Weights of a small transformer language model.
Architecture: rotary positions, no biases in attention or MLP, untied embeddings.
Training: a variant of SOAP for these matrices, 102M tokens.
Each number is 128 + 32 x the weight over its row's rms, rounded and kept within 0 to 255. Layers, rows and columns count from 0. Numbers have three digits each. The size before them is the row's rms in percent of the matrix's.

# layer 3 MLP down (transposed), 192x64, rms 0.201, rows 100-114, columns 0-63
107:117099155099112152136054116152104175117150135112113116120123083125174118151174131124147074094186090117158112096160149123109179128064086104128164147104133078173182172172143115133099139207139099
090:193194136115142075142155100103093119117122199109114104162124147122125120202122083110091101100096130086163142208113159159092140138142091060111109102127106158172124129109149153134136151157131186
098:099115179095131109068127165104099144186098121134153145089149178167118105129171088093130139119110148112076113113111128160159144111203131144132195100143093119159130207161146105173153107091086082
096:166102129071119116107153108176163121132118109128135090118160119162145122172079124207114164115180190186086122112112169099155153147182123098118143187140083181197125150105121112123104104167137127
100:151104193127122112119052126136087117155107138102117154144070105128172155113136173148095142062074183122091041108117071135145106134120131140113143090116129188110167158126159156139112097150082105
106:083150121128127149153090103136116108136103192104156116130169077163173106147125094177110089149135115069157176156121134083074143157107112087102143158183132156213117156078163102167136089127143158
091:111154121153151135124139116145178139159166127170184126074110156134085097085121139125098107068141104108098071173107119089098101144195069126156183090076146077173163150121122085137109093101154121
095:077100144140116117132113149117106132164066120149106072154108157167136155153124135091150144146094135115136119191148114103100162108137082120027042130227095153133138130117124114108116123096161122
101:077220096097156085136100106151105114081132123143191136102134115185105116094116080142101107120140141160095118133092204119124149161116118166125170097206099094105107119146163155182124115119152120
099:128130165124138148171201119110127201064173108140134147133115089101146160095136143174117195110157116070097102097110153137087149101097055105147143152104193111097134109139144071086120145118149130
099:146124177148143116125089119084087097105096136165190137166095161084182125099105131168105182119136127118094175124148114110084132093119088069100119187191122125103178141150165136174104127075141172
104:104075119147158128117132065186091121134140095115138108127071105130112179120172046110095154102137108135098099133070139066106146128170146128193130107083152099103135116090145144146110196146083098
103:105179133086116154084137131069105075163144137146133135080108114089131113085063085131122126150101174162196167111102134134158127115165057167150105138166148058099128106126139104120061103115113110
096:123160144099087191129074140129066185140149107121149158164133131110194130157147084174090141113125090128129148141076161101162113167092128145115127091157127130202138107119155198094132142200145144
104:120147164141153149091070185122078134118162131089156154106110175165078116129102113197129162145166104136125121082159114146132080172123172121158113098059157122115114138135086090149160080152071075
# layer 3 MLP gate, 192x64, rms 0.244, rows 101-114, columns 0-63
092:107103103115107111145091085141133101134140156136169127102145118151125085142139140134076112110067174112067141189076149133096121050101125120097111138127148042124103076136203129106071136137152094
105:114076082086175089068123099149123120145163094113148099171146155102067147134132134169081103141170161160103081149147097146206146113170107114068127103127122136164143093159115122094088093122135186
094:105126097052095099175089068115137063115205146118180129123122113099173121109102104118070151087085076158140138074152138071136116112164118126111116144130112102123138129158157066147103106147148095
103:146125152104149159091082058152153072156165158126150140069140114145177135129117092090100166087156100154104135105104135132108144123089167155112187070086040153134163110114128146101121161112082157
104:104135138115137088145121143157074097053129118124084184139102172152153122201099116142149091141096129132197069153131124162099097108165133115111149137163128148138069074080149110101068088141150094
093:142132136073123206159057140102101114133124131109106093109129142080088096168165121120081110091114090158175143145099123136103061138057136160213158109122133155139112150100163094108095109107109130
093:114088146153097107092129124103127137098094173200153086115076105144162116136137188152104075128169153130175155103147074106144127136186094137168112065076165127143143093089102087133117092108116182
095:109126121129149114148122114143109148139090118094093152124150120126137188151115111074085174103117171130123139132107042131091020104149170098129137139183148162129095171076094151114118149074160083
093:111096152143110149128134143114142137093186170107178143147092145096159131111115036086117168112179157175067150161146126130088161129147152119092126115097143100103143157159093082162114217161131155
091:160126086130094133129108156165087106157185137164153136141151159153183129146127137189068105045145104121159145174132081200177185093123126095135131142164147088141109126080145131113089146118087114
104:105149205146207104169137147093145159113168138151079146100151135133119140150088162120062141152163142188087128087152185165078124112060117092116122152108100124171171133118133146101126080128136138
107:113124133087165106157121142124141140135125183162119143117117110157061139140072133103096102178156177109095116143113141116096125135140151093240069068170106144125144117108202129100187115106134129
093:156153012158153127122115127084138160196122150103115040104127140126165155102140129122141130123121131106150134136175104167173134097157109122131095112136123097055124152115079062112109152101116163
104:131123156148161160104117133141060101150191141169082135091180096151114119129145131119127090066096159110137129155150159104178120080142098060095111118100078087084174122115178101085130168168097139
# layer 3 MLP up, 192x64, rms 0.232, rows 101-114, columns 0-63
093:081081164099085129096141104165110119097106088151088111164130138152115244082109139181177119123130115153097077113132127098146116127121160171146131083125139102091194118152125161122107075169117124
107:109076143120140079100145096077120165154181098150094109076096181102131110172112132108157168150079129152131122113081093141135108141113138086137089158110175158051138145172157158062129170155127082
096:092140181141101115128148111134076161134090110091125130094129149149134126137157102141121135143149090162120158127210141061119126110105145131155092119146227214103166140103121100150160158087125061
098:111157114110175116093140214176134135098107169092089111123106128142153160131087153170232098130139117126107148092191103088138144082097168098147079166138134125123077172117114137101161132134143113
101:127110102176164172194128169165090115138123146150176146135113145138064157152062146132151083120148142162175088124156158173136165147138135159177142110172121116118177134073135111132128145068204139
090:127203141151104074151113147117125154088106132165087120133099126149143111132180140106154114164182174106128153102142091141119126150214148070133117073122118153174130102175065115108191121081162117
091:170147123148130147087059123156135200149139126097137156132107128123141146120088147073174094178083173090161148161149096153173145154131137098143109181124064079132051152116139105068118123103127115
094:143135110147130081186140164127116093139086105107050127173178134125165093088103113110068148091092161160133110140120090123126081102138137122169105087121148088090111139097122126089148142058142044
096:051088123043123137185130134154130107067123098101102130118134124087091120163112179078111089076121131070145110139108152147136136076140110163126122123124132137099115159149175178168143192154154159
088:100144135104108105090180090165097139126091173146140087113120119155111154142166104137124154128115127136185157084134141173119117097053197136162134115109141121167087145048169147093162057105167156
096:133072107175097153098144150117129153153177204113077185125138111113154085091105117173089150130114124166111145141192174147165164160090117110108108136081154177149067157109164108171099149123133155
106:163131089120076132098086145089095145157099175163111103121117152112071129169129184119118135126110041126125122113183171099109087163082182133137105152188125128128149112158086137117123171076102183
091:140140136089118177115177121096196159141168100087105084165134110117161107078120089110113117176104091144150149165162074154156096135164087113141120066139109118109099158081103113140132123037155089
102:130160149149144137180090071081073107149140188159132060129100134101115128101060115078078127136180115122167198113132095179133107148138153125156171123137092179168141136144125120146159090106160148